config = dict(
    num_hidden_layers=21,
    hidden_size=384,
    num_attention_heads=12,
    num_key_value_heads=6,
    head_dim=32,
    intermediate_size=1024,
    vocab_size=8192,
    hidden_act='swiglu',
    norm='rmsnorm',
    norm_place='pre',
    norm_eps=1e-06,
    positions='rope',
    rope_theta=10000.0,
    rope_fraction=0.75,
    qk_norm=True,
    attn_scale=0.177,
    bias='none',
    tie_word_embeddings=False,
    parallel_block=False,
    init='trunc',
    init_std_qkv=0.0291,
    init_std_o=0.0,
    init_std_up=0.0291,
    init_std_down=0.0,
    optimizer='muon_variant',
    learning_rate=0.00183,
    lr_mult_o=1.5,
    beta1=0.95,
    lr_head=0.00387,
    max_grad_norm=0.5,
    warmup_steps=80,
    schedule='wsd',
    decay_fraction=0.785,
    decay_shape='linear',
    final_lr_fraction=0.0,
    batch_tokens=65536,
    max_seq_len=256,
    doc_mask=True,
    z_loss=0.0001,
    train_tokens=715000000,
    max_steps=10911,
    dataset='wikipedia_en',
)
Each number is 200 + 40 x the weight over the matrix's rms, rounded and kept within 0 to 999. Layers, rows and columns count from 0.

# layer 11 MLP gate, 1024x384, rms 0.101, rows 666-678, columns 192-383
220,215,232,174,194,215,191,161,218,198,181,226,258,200,238,185,257,261,238,203,203,225,224,177,165,234,266,186,176,155,180,241,109,165,281,192,173,166,205,180,185,182,210,238,179,232,247,226,241,160,156,240,209,174,266,220,237,206,223,196,176,227,170,250,189,154,236,156,195,192,207,173,180,144,229,229,122,230,163,169,298,299,255,163,194,188,237,178,185,163,253,245,176,153,126,229,101,245,160,250,137,135,198,143,163,193,168,253,192,207,208,169,212,230,237,210,202,195,183,230,223,197,186,166,244,230,221,230,260,135,265,204,121,218,204,183,192,260,176,151,179,202,208,218,230,163,229,198,282,262,148,172,173,210,277,191,249,148,200,225,178,228,261,250,189,237,190,177,281,268,180,215,204,225,205,234,146,198,179,193,201,170,191,252,189,149,227,110,234,207,184,216
180,200,212,216,281,247,188,167,224,243,144,211,185,238,192,216,227,238,195,147,284,283,242,218,249,225,267,208,189,247,236,183,216,262,210,186,181,212,144,223,229,255,283,253,168,230,228,231,221,234,173,121,213,210,224,147,251,171,180,258,202,143,257,177,199,221,236,216,225,239,156,166,225,185,166,132,262,205,157,177,256,135,245,247,213,150,170,200,170,218,176,178,255,155,221,208,231,118,190,229,164,227,173,242,230,165,162,206,266,168,167,277,194,259,181,192,148,232,229,165,188,174,241,253,212,166,143,169,264,174,184,199,179,215,170,169,226,237,189,273,151,240,226,227,213,175,236,174,212,216,196,214,214,261,238,175,249,291,159,166,209,101,260,214,177,217,141,147,192,306,240,169,205,162,247,159,282,211,209,225,191,208,200,221,185,207,224,199,118,234,201,219
122,261,206,230,211,223,136,185,221,244,170,177,175,206,175,230,128,166,123,183,209,184,264,176,259,211,206,268,187,167,213,225,177,147,207,187,218,185,152,205,124,222,215,188,239,210,155,209,210,187,147,152,216,140,210,225,210,103,96,170,90,266,253,245,144,183,144,231,213,199,179,261,237,224,233,241,189,216,194,219,233,192,158,286,182,150,207,189,173,184,194,126,190,224,237,207,218,247,175,232,151,187,164,239,123,110,210,306,186,217,199,224,150,219,176,204,202,158,162,208,243,205,208,205,248,231,173,261,272,132,230,189,169,204,185,212,161,259,180,179,176,205,211,147,240,133,139,184,259,229,240,104,257,202,234,229,133,195,190,212,120,236,223,217,123,187,223,243,208,187,226,185,142,145,238,188,193,233,250,173,171,220,215,188,186,245,244,149,186,260,227,147
209,256,254,196,130,209,184,214,251,194,158,204,211,239,137,179,247,219,249,182,175,175,179,270,100,261,207,165,144,243,162,173,202,190,217,178,195,200,202,204,145,219,152,272,221,228,136,270,225,158,196,206,251,204,145,217,175,161,224,202,267,246,239,189,217,225,204,223,216,150,229,215,158,198,183,197,174,152,184,210,259,214,190,252,210,132,176,201,213,182,276,132,219,170,183,218,230,188,136,188,147,227,163,148,164,254,148,173,201,225,224,210,210,180,230,178,207,164,226,207,232,233,229,221,193,232,148,203,191,197,172,125,174,177,199,193,167,165,230,188,119,269,226,168,108,266,155,166,243,240,108,192,235,205,210,183,154,168,259,217,196,209,164,150,192,187,222,153,177,191,258,209,243,189,286,191,231,238,134,244,257,258,210,266,216,248,226,182,197,227,169,197
253,165,169,253,279,180,233,174,162,240,237,179,192,169,238,215,141,223,211,216,248,200,252,225,147,220,283,129,172,217,228,188,213,165,192,195,269,196,204,204,208,268,151,230,242,154,254,167,245,235,214,110,209,135,181,236,220,196,226,172,188,105,215,220,201,189,238,226,133,229,160,211,169,193,211,213,224,153,271,275,186,201,288,205,240,189,154,237,152,183,135,186,225,196,193,178,220,215,227,207,149,135,172,151,183,164,250,258,173,227,231,191,243,190,238,241,177,194,140,180,143,165,223,189,227,190,141,163,203,237,261,217,205,186,228,191,158,244,232,185,262,191,263,217,178,241,155,167,194,263,227,265,236,183,163,166,240,194,215,192,204,207,222,208,252,210,217,152,197,222,253,187,232,186,159,126,244,126,215,267,213,157,254,256,183,121,178,152,252,253,186,153
207,146,250,240,193,223,236,139,144,176,147,199,184,209,256,132,183,207,178,175,153,123,194,197,209,273,199,211,191,166,207,244,155,208,175,245,228,254,234,192,184,160,272,253,253,162,218,175,170,229,154,228,127,155,172,239,178,197,254,214,185,232,172,180,221,200,199,219,197,255,230,189,202,204,207,272,205,220,175,191,172,144,205,202,169,224,149,288,248,173,165,242,236,178,330,243,185,288,208,179,264,145,258,179,202,181,224,297,201,241,185,217,226,206,235,216,242,220,142,242,131,201,239,134,119,273,211,176,114,195,237,247,193,214,117,222,293,220,187,189,218,104,186,121,190,187,120,228,167,134,231,248,220,242,150,218,149,270,234,236,250,204,165,176,220,188,229,227,218,243,191,202,147,173,224,188,172,249,297,249,141,143,126,107,285,205,232,207,239,186,185,231
165,164,199,197,247,223,204,151,149,250,132,198,239,232,178,187,192,218,238,148,222,188,194,209,221,184,196,230,196,151,239,187,251,169,304,238,269,195,218,216,97,193,204,245,281,258,199,241,232,207,202,207,163,191,196,226,166,236,193,222,179,248,165,122,250,205,184,156,217,174,185,183,202,174,230,283,244,226,227,189,231,233,207,154,253,185,200,212,178,251,176,199,180,204,170,234,165,232,151,129,237,171,222,201,211,297,204,227,171,140,206,164,168,182,223,197,245,279,230,186,171,153,199,194,170,105,200,181,170,234,218,204,242,196,253,121,170,225,242,190,206,210,192,201,295,246,184,168,261,244,250,144,166,219,222,218,233,260,181,214,180,211,223,158,186,235,256,226,298,203,230,157,87,162,192,186,216,146,259,210,235,197,174,173,159,259,157,224,229,152,195,214
193,176,172,151,171,170,104,234,191,248,208,144,188,242,282,209,208,175,170,200,171,198,216,261,304,233,252,248,198,233,198,258,208,218,183,157,231,170,248,234,250,229,70,169,260,239,196,111,210,141,172,237,168,208,146,162,146,190,169,233,263,244,194,315,279,199,178,119,123,201,223,124,224,278,141,214,161,307,164,144,169,187,239,236,207,221,137,196,290,291,214,231,171,210,115,194,210,233,156,198,228,250,208,178,145,245,224,154,169,169,224,186,107,165,283,227,145,246,151,195,124,227,209,182,161,154,244,178,146,184,196,181,258,167,257,275,192,173,208,162,126,176,189,252,189,159,171,224,213,215,182,181,228,212,259,229,210,195,171,235,196,166,230,215,116,168,297,174,201,193,165,203,291,92,223,231,181,199,219,210,161,234,280,149,227,181,147,203,175,200,160,188
214,204,231,262,185,234,224,202,173,148,174,225,193,157,167,167,132,181,261,182,192,181,173,225,202,219,147,109,261,214,105,138,191,186,157,181,177,181,263,202,190,92,285,236,180,137,259,208,252,179,220,163,254,192,105,119,236,177,221,251,182,265,196,190,206,156,282,119,181,183,171,156,160,224,195,173,142,165,268,161,185,222,228,192,152,227,225,263,251,252,172,198,219,203,275,223,207,186,176,231,171,217,211,208,144,185,178,214,179,217,237,140,239,205,204,177,179,202,239,161,261,199,181,149,193,204,109,181,220,121,155,249,232,197,213,211,106,245,173,248,208,212,210,217,139,156,129,300,262,260,225,248,149,245,320,176,141,180,154,217,208,214,165,201,205,186,145,198,193,233,233,201,158,176,152,177,185,171,201,162,258,220,202,135,148,239,177,257,190,255,170,217
169,237,189,231,136,231,154,195,227,200,199,250,242,244,219,297,251,183,251,215,237,290,226,191,191,208,145,207,209,136,187,196,256,176,171,186,235,254,119,219,282,145,224,198,122,245,203,182,189,193,237,203,111,175,267,253,261,282,205,194,166,182,225,213,196,183,214,214,235,242,186,241,261,172,153,164,223,231,196,210,146,260,161,229,157,214,182,348,190,217,160,154,179,185,186,176,131,268,141,126,285,136,160,196,225,201,179,207,244,211,201,256,218,253,159,264,188,217,183,303,206,222,143,241,172,176,212,182,197,182,196,197,225,148,268,198,178,155,272,191,185,190,187,197,210,149,206,222,256,149,108,217,188,214,179,222,223,206,182,211,247,194,192,158,165,167,181,258,180,213,179,289,148,177,206,243,167,256,203,239,181,212,260,209,241,238,272,200,206,190,211,163
198,181,192,167,183,163,177,179,156,175,111,233,257,248,182,226,256,108,157,220,195,236,274,154,182,212,181,202,258,185,188,202,204,203,228,213,183,213,268,241,242,173,202,177,223,200,194,192,184,176,128,188,195,161,166,249,225,244,202,164,187,141,239,126,222,163,168,129,207,181,200,176,235,209,159,163,205,177,224,266,251,127,224,183,227,186,195,196,231,182,156,224,159,191,194,232,193,358,194,258,200,211,253,168,158,154,253,208,190,129,151,226,208,156,194,176,205,238,162,177,176,211,139,199,226,210,169,182,199,204,192,166,184,205,223,180,170,206,213,247,247,241,175,126,190,208,207,231,224,219,237,190,180,197,228,168,215,230,178,212,205,235,205,158,179,201,188,174,178,179,240,173,181,279,194,142,195,201,207,179,204,142,177,189,209,280,238,229,197,214,251,203
232,151,185,216,235,141,197,201,231,224,227,174,183,238,248,185,158,247,214,279,193,180,193,188,216,230,251,125,207,216,163,197,194,184,194,229,240,233,172,170,243,248,169,161,196,187,204,224,168,176,229,215,189,171,112,114,130,277,259,285,157,224,222,210,180,204,181,234,206,204,215,212,213,247,262,166,135,186,111,174,228,195,137,178,159,282,225,218,198,198,231,207,163,135,177,282,209,110,165,224,252,266,188,137,203,263,181,210,207,140,234,160,209,174,190,225,189,150,254,214,226,183,217,226,186,186,239,223,164,155,155,217,104,225,182,274,174,238,146,267,171,178,155,215,180,170,176,167,255,182,177,249,204,182,197,217,169,230,177,209,248,204,182,174,141,239,175,217,225,291,182,169,158,180,128,204,176,157,206,178,243,131,206,209,187,159,130,228,202,272,223,223
172,169,213,223,207,224,138,210,143,194,216,268,226,191,253,187,170,198,158,214,284,232,194,146,183,179,240,158,198,199,202,237,164,127,181,198,197,206,342,211,267,164,226,171,198,218,145,226,202,229,238,164,213,210,204,187,235,231,179,194,207,249,213,167,253,168,215,186,184,244,133,182,213,202,164,242,106,229,156,236,300,217,201,224,226,175,236,235,245,144,160,173,164,228,144,157,221,137,204,236,222,238,230,209,155,156,189,196,181,255,114,152,204,188,181,183,217,252,206,213,232,232,166,122,220,217,214,183,140,207,240,194,276,221,223,197,224,172,241,147,244,259,214,262,177,246,171,200,201,183,152,212,169,245,239,188,266,153,195,162,178,262,234,276,161,191,247,283,142,159,260,162,208,222,195,211,224,179,155,166,225,190,196,229,220,253,265,179,212,257,155,255
# layer 11 MLP up, 1024x384, rms 0.109, rows 666-677, columns 192-383
143,243,223,224,153,179,261,177,217,151,212,184,220,180,159,272,240,180,204,265,222,209,192,235,180,227,177,117,227,241,241,240,237,182,188,204,209,109,223,167,150,203,182,249,245,250,266,154,209,210,266,247,197,173,170,174,239,262,199,222,148,182,227,265,164,173,213,158,188,209,218,159,176,213,242,233,245,153,179,188,227,171,231,130,135,177,188,269,253,181,229,170,142,121,151,210,245,218,191,226,129,166,161,204,191,186,179,164,197,185,240,193,226,263,185,161,158,233,153,291,231,188,218,158,195,145,168,187,185,187,201,189,120,200,249,196,114,182,244,173,163,255,235,260,185,174,102,217,174,226,214,206,287,158,238,198,223,194,186,201,210,200,232,215,177,187,191,122,179,220,167,57,252,210,284,243,208,185,215,188,191,265,188,224,232,228,199,210,161,219,226,197
241,238,143,212,138,180,202,209,164,202,197,200,228,242,231,242,211,203,164,231,166,187,238,237,160,171,220,183,256,168,224,184,192,138,219,192,183,151,181,152,211,154,197,210,256,173,251,158,190,220,200,165,161,251,246,276,145,211,206,164,148,202,160,255,168,241,140,195,209,183,102,175,271,190,144,141,185,254,188,310,93,160,234,192,177,174,251,229,194,296,232,267,219,214,245,258,185,145,193,214,179,150,97,264,174,199,197,204,203,211,230,199,253,204,207,128,197,218,205,190,182,143,182,162,226,186,213,195,199,275,233,225,140,232,180,187,193,165,249,195,119,138,208,263,162,201,258,152,263,137,212,202,123,173,203,220,146,167,195,223,208,164,240,236,191,152,134,141,212,152,191,273,179,204,213,155,234,219,215,233,227,196,204,191,251,216,187,209,198,320,249,255
179,275,178,234,208,229,262,255,174,205,213,234,176,226,156,161,213,173,192,181,198,256,184,262,174,225,279,109,111,90,188,281,217,208,180,263,228,209,223,192,247,211,206,219,140,196,167,171,215,199,189,238,193,226,218,209,225,163,175,228,179,209,175,229,178,176,245,224,279,227,216,200,260,204,194,125,218,154,99,186,195,209,247,129,171,225,132,190,199,180,183,163,204,261,239,213,184,168,287,184,184,167,233,205,232,239,179,272,199,193,192,201,116,204,220,217,197,203,205,181,268,196,169,166,195,193,215,230,171,251,213,288,182,221,194,208,123,159,158,139,277,166,126,135,145,148,154,204,226,155,178,241,130,180,190,239,243,232,180,316,147,221,256,227,194,210,158,277,141,190,211,267,188,184,154,221,91,169,137,257,197,124,210,242,333,176,152,231,190,236,213,270
217,208,223,151,232,216,263,188,185,213,229,170,223,138,203,179,197,203,174,275,171,213,245,231,234,117,235,297,197,178,171,204,148,169,189,213,233,197,185,225,298,184,132,181,231,176,276,139,209,211,185,137,191,169,168,144,215,143,153,220,151,194,194,172,220,178,173,174,166,206,208,221,137,155,211,231,246,177,181,206,187,141,224,200,178,194,186,203,220,202,177,218,130,227,204,235,212,196,265,211,171,133,290,205,205,116,206,196,236,131,157,231,143,229,232,149,236,189,238,162,180,200,109,165,212,181,207,219,191,112,244,244,155,174,187,162,234,188,223,204,191,206,201,232,266,209,181,246,131,218,219,184,195,215,174,224,187,197,172,129,218,222,262,193,174,217,151,195,189,158,197,168,233,182,167,167,192,211,123,181,174,213,250,217,165,193,201,222,260,227,187,198
129,183,242,136,241,281,166,179,207,231,260,225,145,180,221,189,218,115,198,192,205,202,203,157,193,220,218,175,228,172,209,187,188,189,201,230,250,183,164,168,210,193,196,166,186,199,200,155,201,198,226,146,133,156,208,209,173,183,238,209,240,299,222,192,108,201,172,136,255,176,200,211,214,215,165,204,330,262,200,217,234,236,225,203,209,212,226,264,142,185,213,189,184,177,266,176,281,239,169,168,210,193,196,248,208,256,197,170,262,193,138,229,194,164,167,174,239,245,236,161,173,223,128,168,154,181,190,195,196,165,196,146,220,166,158,234,145,212,115,188,135,143,129,159,228,210,229,243,248,218,187,199,158,165,211,271,181,152,178,199,208,242,164,224,191,240,183,201,156,213,207,245,165,238,247,197,175,178,218,198,230,142,229,186,284,206,137,197,166,154,220,136
183,163,169,244,248,108,143,181,156,218,216,174,230,262,244,277,195,215,226,278,142,236,215,149,173,239,192,295,167,209,211,254,201,127,252,202,211,246,205,119,189,228,188,207,217,242,152,247,198,198,195,208,179,197,142,175,189,165,165,241,216,201,188,285,251,196,101,227,189,168,199,198,214,214,179,172,226,198,212,160,205,164,114,155,174,206,134,290,214,144,233,193,237,226,213,171,224,187,151,187,170,234,266,227,189,231,221,149,175,200,201,226,264,220,205,221,230,154,209,195,188,214,237,205,172,166,160,259,206,147,235,134,155,192,265,188,205,202,173,238,185,235,173,261,304,222,195,161,206,240,204,189,178,175,169,146,258,262,197,194,244,259,162,206,188,247,185,134,272,170,209,224,242,185,231,179,204,134,239,170,303,237,183,265,190,301,187,255,193,193,178,183
207,202,149,181,195,208,219,213,171,206,202,154,225,138,94,217,179,180,237,218,237,213,190,218,192,209,193,185,196,153,201,212,167,198,127,216,189,89,207,190,217,218,229,197,174,202,247,155,191,193,245,180,168,147,253,141,201,195,196,175,151,178,159,171,218,176,185,186,204,202,184,183,197,215,164,264,210,110,269,97,231,137,164,171,181,301,125,206,185,197,172,225,225,185,266,264,211,210,153,249,189,200,170,245,145,141,255,277,180,193,126,254,138,236,236,165,196,220,193,179,197,203,264,165,203,290,201,222,217,218,138,171,233,131,210,209,192,207,152,233,194,168,166,267,179,166,178,184,222,286,239,165,171,203,231,242,246,250,216,135,212,247,167,201,242,174,141,233,169,223,222,248,245,112,166,127,176,224,221,229,174,255,224,266,199,184,222,213,274,194,229,232
184,183,273,182,268,196,221,123,204,230,256,147,133,266,191,239,189,212,180,212,209,234,169,160,183,207,184,165,215,294,152,244,109,212,189,189,185,210,192,195,155,209,92,171,213,165,295,258,187,125,183,196,247,248,271,249,195,265,204,202,246,229,253,260,284,139,188,244,246,195,247,142,231,172,183,171,138,258,159,123,177,152,146,191,240,171,273,155,208,229,217,189,203,268,240,137,195,181,190,228,122,208,223,176,219,135,223,117,127,277,221,258,140,175,220,252,262,160,260,208,136,242,212,224,277,162,202,183,154,126,244,246,186,142,197,251,186,140,171,257,179,160,174,127,208,164,306,190,156,272,184,223,202,195,165,256,119,223,165,227,220,150,186,172,157,262,190,268,239,275,225,221,199,190,249,154,228,174,240,253,227,142,222,173,180,135,257,218,222,140,256,116
214,217,228,252,173,254,203,203,201,189,183,201,195,142,214,141,202,240,206,153,227,213,211,214,179,283,188,162,220,156,193,142,221,206,214,206,258,182,218,192,238,195,217,202,276,183,174,189,197,232,217,248,169,192,201,190,229,216,138,277,135,212,247,175,210,232,183,234,303,150,203,248,240,250,170,201,102,201,146,159,272,227,244,231,179,175,182,210,194,159,222,178,280,182,202,157,189,215,154,201,172,156,175,134,186,196,154,225,223,190,190,200,225,171,202,164,151,186,162,176,173,159,207,169,224,249,201,147,199,182,230,224,147,161,248,251,117,282,167,153,204,226,272,167,124,191,234,235,208,209,226,183,181,206,168,201,178,184,202,211,195,258,202,259,233,227,165,243,197,184,157,228,220,217,210,216,272,276,206,194,120,189,189,215,244,233,202,222,211,176,228,228
219,203,127,198,235,236,251,188,198,183,200,252,180,211,154,235,199,195,250,208,216,196,200,139,168,227,144,239,204,188,197,240,180,262,226,265,209,254,206,115,234,152,197,200,164,172,197,229,205,201,177,184,245,212,204,273,153,191,197,206,206,164,202,260,203,210,139,257,207,154,183,200,173,229,280,199,198,202,171,230,178,162,206,247,202,170,232,165,177,215,174,224,253,219,246,207,225,150,155,255,197,182,211,213,212,150,188,147,196,192,245,243,121,173,238,248,181,170,208,133,211,184,186,188,193,294,223,212,199,201,225,197,304,224,206,266,143,225,213,209,209,167,232,200,191,159,234,245,254,214,193,257,196,241,271,205,140,233,232,198,272,241,177,194,215,263,139,177,156,190,164,279,208,164,197,279,264,204,207,259,267,282,176,160,227,187,176,208,246,191,197,221
197,200,195,274,218,226,192,180,202,273,259,223,132,200,207,191,150,240,225,180,212,238,160,232,174,222,257,182,121,238,161,219,217,129,162,226,167,237,151,191,179,179,204,197,168,244,191,232,170,211,237,252,222,226,221,185,227,195,212,195,172,223,198,269,151,243,240,188,220,170,169,249,84,164,181,117,165,264,213,195,169,225,235,173,177,175,150,198,171,202,203,181,198,180,247,173,157,143,170,170,218,208,176,243,216,289,235,178,193,211,193,149,195,179,199,183,208,162,211,227,120,160,255,219,220,126,244,239,249,160,222,207,237,166,160,215,196,165,183,134,184,172,216,281,211,219,188,144,190,159,205,248,233,169,162,277,226,196,186,243,241,156,171,140,232,227,226,202,197,215,185,233,200,179,218,191,242,228,205,175,159,226,199,206,173,164,197,185,224,198,212,206
233,153,211,226,201,205,218,165,206,193,204,236,198,213,191,177,206,221,237,276,170,187,160,188,203,205,137,296,202,228,199,223,152,206,295,213,183,220,208,233,117,231,171,212,223,188,185,161,230,180,188,199,159,207,232,221,202,242,282,248,216,185,160,274,209,120,159,232,193,150,237,247,148,222,193,300,122,233,169,183,192,253,174,236,175,196,212,186,144,185,197,187,164,192,222,211,223,352,287,205,89,180,273,165,219,109,266,235,268,224,197,262,199,181,217,130,195,162,208,241,217,208,211,210,249,166,172,150,178,201,217,228,225,187,164,226,242,145,200,123,252,192,262,212,172,241,164,145,135,226,222,261,245,149,189,143,156,198,221,192,205,166,144,138,274,182,170,299,161,204,194,202,167,231,191,180,272,142,266,208,190,164,228,250,245,174,176,146,198,273,216,201
# layer 11 MLP down (transposed), 1024x384, rms 0.102, rows 666-677, columns 192-383
183,154,234,237,240,184,179,180,171,211,190,165,186,227,148,193,209,205,226,165,204,233,194,219,100,121,174,202,237,167,152,222,172,168,279,221,214,145,238,150,267,157,160,222,189,185,215,185,243,229,227,205,208,116,205,167,135,188,166,163,244,296,235,241,210,229,146,191,223,192,186,298,203,181,201,188,149,205,193,204,171,196,177,142,204,124,153,235,132,169,220,229,212,234,190,190,268,250,196,179,197,221,166,212,218,201,146,200,183,253,177,230,238,303,176,170,249,265,259,136,192,255,162,137,255,139,189,207,221,201,225,166,225,194,204,205,204,218,172,205,228,234,125,197,216,172,262,204,153,223,208,280,180,261,201,229,199,172,222,186,191,202,198,199,187,144,254,214,147,143,225,226,220,165,242,192,276,135,148,159,176,221,193,180,220,240,224,197,239,98,218,150
232,241,275,203,214,201,147,176,215,278,150,202,221,280,155,189,201,257,137,166,187,191,288,144,201,218,203,231,183,185,182,177,237,280,251,222,198,231,165,121,190,285,162,193,259,201,195,171,148,213,208,255,182,248,169,239,178,221,233,238,242,190,229,223,130,190,258,284,256,178,167,244,187,211,252,207,228,156,202,192,204,215,329,217,204,163,179,143,200,185,156,167,124,153,186,190,213,169,199,182,171,181,191,191,210,224,216,149,210,210,166,231,235,225,198,238,179,179,202,195,159,153,241,240,194,196,164,252,156,169,135,212,169,189,203,239,302,241,181,206,277,247,167,147,208,251,192,184,190,159,216,173,184,158,216,179,224,286,157,158,161,275,234,170,134,109,215,189,212,162,210,134,215,247,232,200,192,142,249,251,262,211,171,208,259,304,184,161,217,208,233,222
228,192,269,186,217,250,223,182,279,156,281,208,200,225,141,189,249,227,225,118,263,110,182,211,255,153,218,169,180,204,202,167,195,223,169,202,186,142,212,235,151,198,211,197,186,176,216,107,168,244,231,221,169,160,175,202,154,218,289,211,206,295,225,300,183,158,173,174,134,120,184,259,219,178,127,152,149,154,218,98,136,206,201,182,203,234,191,219,261,214,167,211,182,222,232,170,169,291,263,131,242,226,226,136,161,215,212,215,201,181,179,221,165,192,195,196,195,248,237,213,219,209,151,202,182,182,177,259,188,243,198,197,190,178,170,202,228,196,133,210,183,255,251,201,130,176,249,171,137,215,199,281,184,198,154,192,202,249,174,226,203,173,235,243,156,175,213,193,193,175,122,252,223,242,275,160,199,203,168,254,229,229,254,220,180,243,240,175,173,199,261,213
150,146,175,123,277,268,165,176,231,173,232,255,194,166,252,194,183,196,211,204,176,254,203,220,249,147,140,204,250,194,229,192,185,173,212,225,163,220,266,140,251,126,178,181,143,250,176,176,177,251,235,201,244,224,159,202,177,160,224,199,199,172,183,151,215,208,181,218,177,181,196,175,263,197,208,235,203,181,176,155,165,191,133,210,199,185,216,167,259,211,254,185,135,168,232,199,224,200,212,168,208,216,198,197,185,191,176,160,285,211,216,127,184,222,247,156,157,212,267,218,201,194,198,256,187,165,223,221,241,149,121,144,222,206,224,160,209,176,207,158,175,180,225,221,184,195,163,277,217,246,243,155,249,194,265,210,178,177,200,164,159,201,217,188,201,254,167,145,148,242,141,177,178,142,237,192,187,224,234,171,175,254,158,204,165,234,215,228,248,259,175,152
212,234,220,305,225,179,220,207,195,159,186,238,142,198,233,267,179,159,250,243,172,261,179,258,122,178,227,220,226,204,232,257,189,216,196,179,163,176,189,193,149,202,230,227,161,287,190,170,227,176,183,256,176,194,231,169,181,149,146,231,163,163,127,216,235,163,224,160,168,233,189,177,192,201,229,274,193,235,236,285,168,186,130,123,182,166,152,160,194,241,210,198,197,179,138,162,152,123,261,194,197,155,229,192,215,287,165,278,203,219,128,147,246,200,161,217,196,184,243,231,210,195,266,169,222,229,225,274,239,202,183,165,180,191,240,234,198,176,214,202,231,161,196,186,178,211,292,209,122,202,188,270,316,199,215,141,152,157,216,213,287,213,224,204,223,211,212,162,196,195,199,212,229,199,215,247,195,184,211,315,250,172,250,191,142,198,193,259,141,239,201,190
207,234,240,195,253,176,244,200,223,174,135,198,176,161,167,292,207,184,239,59,186,198,231,253,195,174,208,199,217,158,192,230,176,220,225,190,183,167,234,197,236,158,195,151,223,241,202,165,241,230,193,187,254,205,97,137,143,215,193,240,164,107,206,123,210,152,169,218,248,186,174,202,223,125,173,151,170,257,147,173,138,199,265,211,205,181,228,176,274,185,163,188,163,259,230,201,169,210,241,184,159,181,152,244,198,143,209,248,216,156,165,272,238,219,155,274,163,206,247,247,172,224,155,230,162,214,159,253,184,116,171,253,198,170,218,177,227,173,185,226,215,213,192,197,114,211,196,150,142,248,173,201,198,200,209,214,120,159,248,190,220,178,287,203,192,202,136,193,195,237,189,200,207,240,245,126,340,180,156,140,230,220,151,130,153,207,218,206,201,240,255,204
216,145,260,148,122,204,239,180,259,230,196,228,206,169,183,164,295,205,232,128,214,245,222,225,186,201,219,141,123,185,181,173,148,245,150,203,222,190,197,172,169,244,204,154,169,239,167,176,251,120,207,279,235,167,219,197,188,142,224,192,199,216,243,257,212,222,278,187,176,264,250,240,212,244,194,119,276,244,140,195,173,189,173,197,162,197,173,204,182,203,281,221,172,221,216,162,165,336,246,208,156,161,178,227,171,202,263,225,265,166,243,186,226,216,269,136,165,212,188,153,211,153,219,195,251,251,177,214,166,164,190,249,258,244,121,190,238,233,233,166,168,291,194,220,190,193,212,183,226,203,208,157,218,182,182,192,170,184,206,233,208,207,174,223,277,222,189,190,272,254,147,244,192,167,254,159,211,205,195,112,205,292,169,206,181,196,262,221,219,202,114,215
217,163,220,187,213,189,300,284,129,187,130,166,180,189,131,200,247,262,238,175,225,144,267,243,201,198,217,112,180,183,185,242,176,220,251,190,196,152,244,163,215,164,255,174,167,194,257,232,165,256,148,206,180,176,106,196,117,202,202,153,179,292,191,223,165,191,265,178,197,219,202,243,173,218,205,207,231,280,229,218,196,245,196,177,166,161,153,222,136,262,138,245,193,149,210,197,156,104,170,197,177,187,229,164,131,165,187,151,177,186,177,245,100,151,198,286,131,252,180,174,164,243,164,188,187,217,197,170,98,268,215,195,206,110,211,211,250,164,254,210,241,221,221,194,93,255,183,202,188,217,169,216,153,179,263,208,162,197,183,234,193,247,164,125,197,190,206,171,155,268,199,285,232,169,243,187,319,272,160,231,176,216,203,250,237,252,232,213,210,217,208,225
209,259,259,202,187,219,246,160,222,217,265,253,130,194,234,150,183,209,245,181,153,250,193,204,212,290,216,222,221,231,210,234,158,176,200,156,173,256,196,176,226,206,231,200,222,217,141,217,321,124,217,148,173,116,219,195,196,170,232,206,206,259,223,235,176,204,185,183,200,202,184,160,161,205,280,236,257,175,191,151,181,192,191,182,216,266,163,184,180,301,281,192,193,167,173,257,214,180,233,175,210,223,197,225,257,154,180,176,214,167,172,209,120,180,212,191,92,245,202,244,176,243,287,258,243,211,222,209,213,232,175,241,182,112,259,154,215,201,200,201,252,249,288,215,185,217,195,258,229,223,209,211,226,198,182,283,242,194,190,147,214,108,250,201,225,279,148,132,182,217,233,192,238,232,189,246,232,199,185,222,164,247,176,129,273,159,129,171,177,189,228,206
172,200,178,216,226,197,195,263,233,234,202,178,261,209,148,196,112,186,159,238,232,182,211,167,137,201,211,212,171,196,175,189,174,134,218,242,135,139,191,131,161,196,118,185,214,194,243,84,157,194,155,226,273,210,222,137,175,210,171,196,164,231,198,175,243,258,161,242,142,254,259,220,230,267,248,263,118,233,219,148,193,254,235,195,200,216,220,175,241,188,145,253,146,208,128,198,225,159,185,255,173,234,207,214,304,214,144,129,189,184,220,237,161,213,142,238,182,134,182,184,114,168,240,199,213,161,263,183,248,183,163,164,168,191,205,113,128,209,279,191,250,171,220,213,198,197,257,173,236,192,176,167,210,208,269,189,199,171,187,56,234,178,219,199,233,173,216,152,165,238,248,221,172,269,258,224,230,209,220,204,167,155,233,266,168,176,126,192,208,166,216,161
203,205,219,264,186,235,183,196,198,177,188,142,199,203,216,136,202,241,184,169,213,169,168,201,209,189,260,183,195,211,216,186,166,234,209,188,247,175,215,189,190,244,222,236,242,225,221,237,169,174,204,172,156,212,202,210,184,177,190,213,214,202,122,237,178,221,188,211,160,241,169,219,219,225,233,243,165,180,213,130,196,196,137,180,204,213,183,197,223,255,236,184,223,252,218,161,214,0,215,167,220,204,176,219,173,220,149,149,184,247,193,233,197,256,215,202,150,208,198,208,224,152,202,187,180,192,216,185,246,149,175,190,195,271,168,259,187,237,215,186,149,201,178,254,206,159,180,160,185,180,172,202,217,185,155,180,201,193,254,188,201,226,192,217,216,239,259,210,185,210,229,181,192,183,202,202,188,206,199,218,216,215,242,233,232,201,175,193,171,204,157,219
252,226,101,194,181,216,232,213,232,208,254,178,178,200,240,271,256,214,264,216,146,208,222,167,178,252,142,220,220,298,131,148,240,274,199,189,256,124,199,240,247,201,206,281,276,178,143,249,155,219,257,217,294,165,173,166,226,262,234,214,130,130,211,188,168,208,165,215,221,197,198,203,237,183,218,228,159,239,164,97,224,217,200,186,239,255,150,201,142,171,217,220,180,257,222,178,163,144,240,213,202,157,189,231,166,196,186,204,206,186,253,268,120,201,173,184,241,114,185,188,166,205,192,222,131,195,224,153,188,130,181,242,175,250,231,171,200,148,172,213,232,278,152,207,244,153,135,178,284,154,266,88,123,181,190,234,197,223,206,171,184,215,186,221,246,186,218,215,213,226,237,243,177,273,231,211,146,224,167,291,144,135,168,200,205,166,197,195,191,214,279,268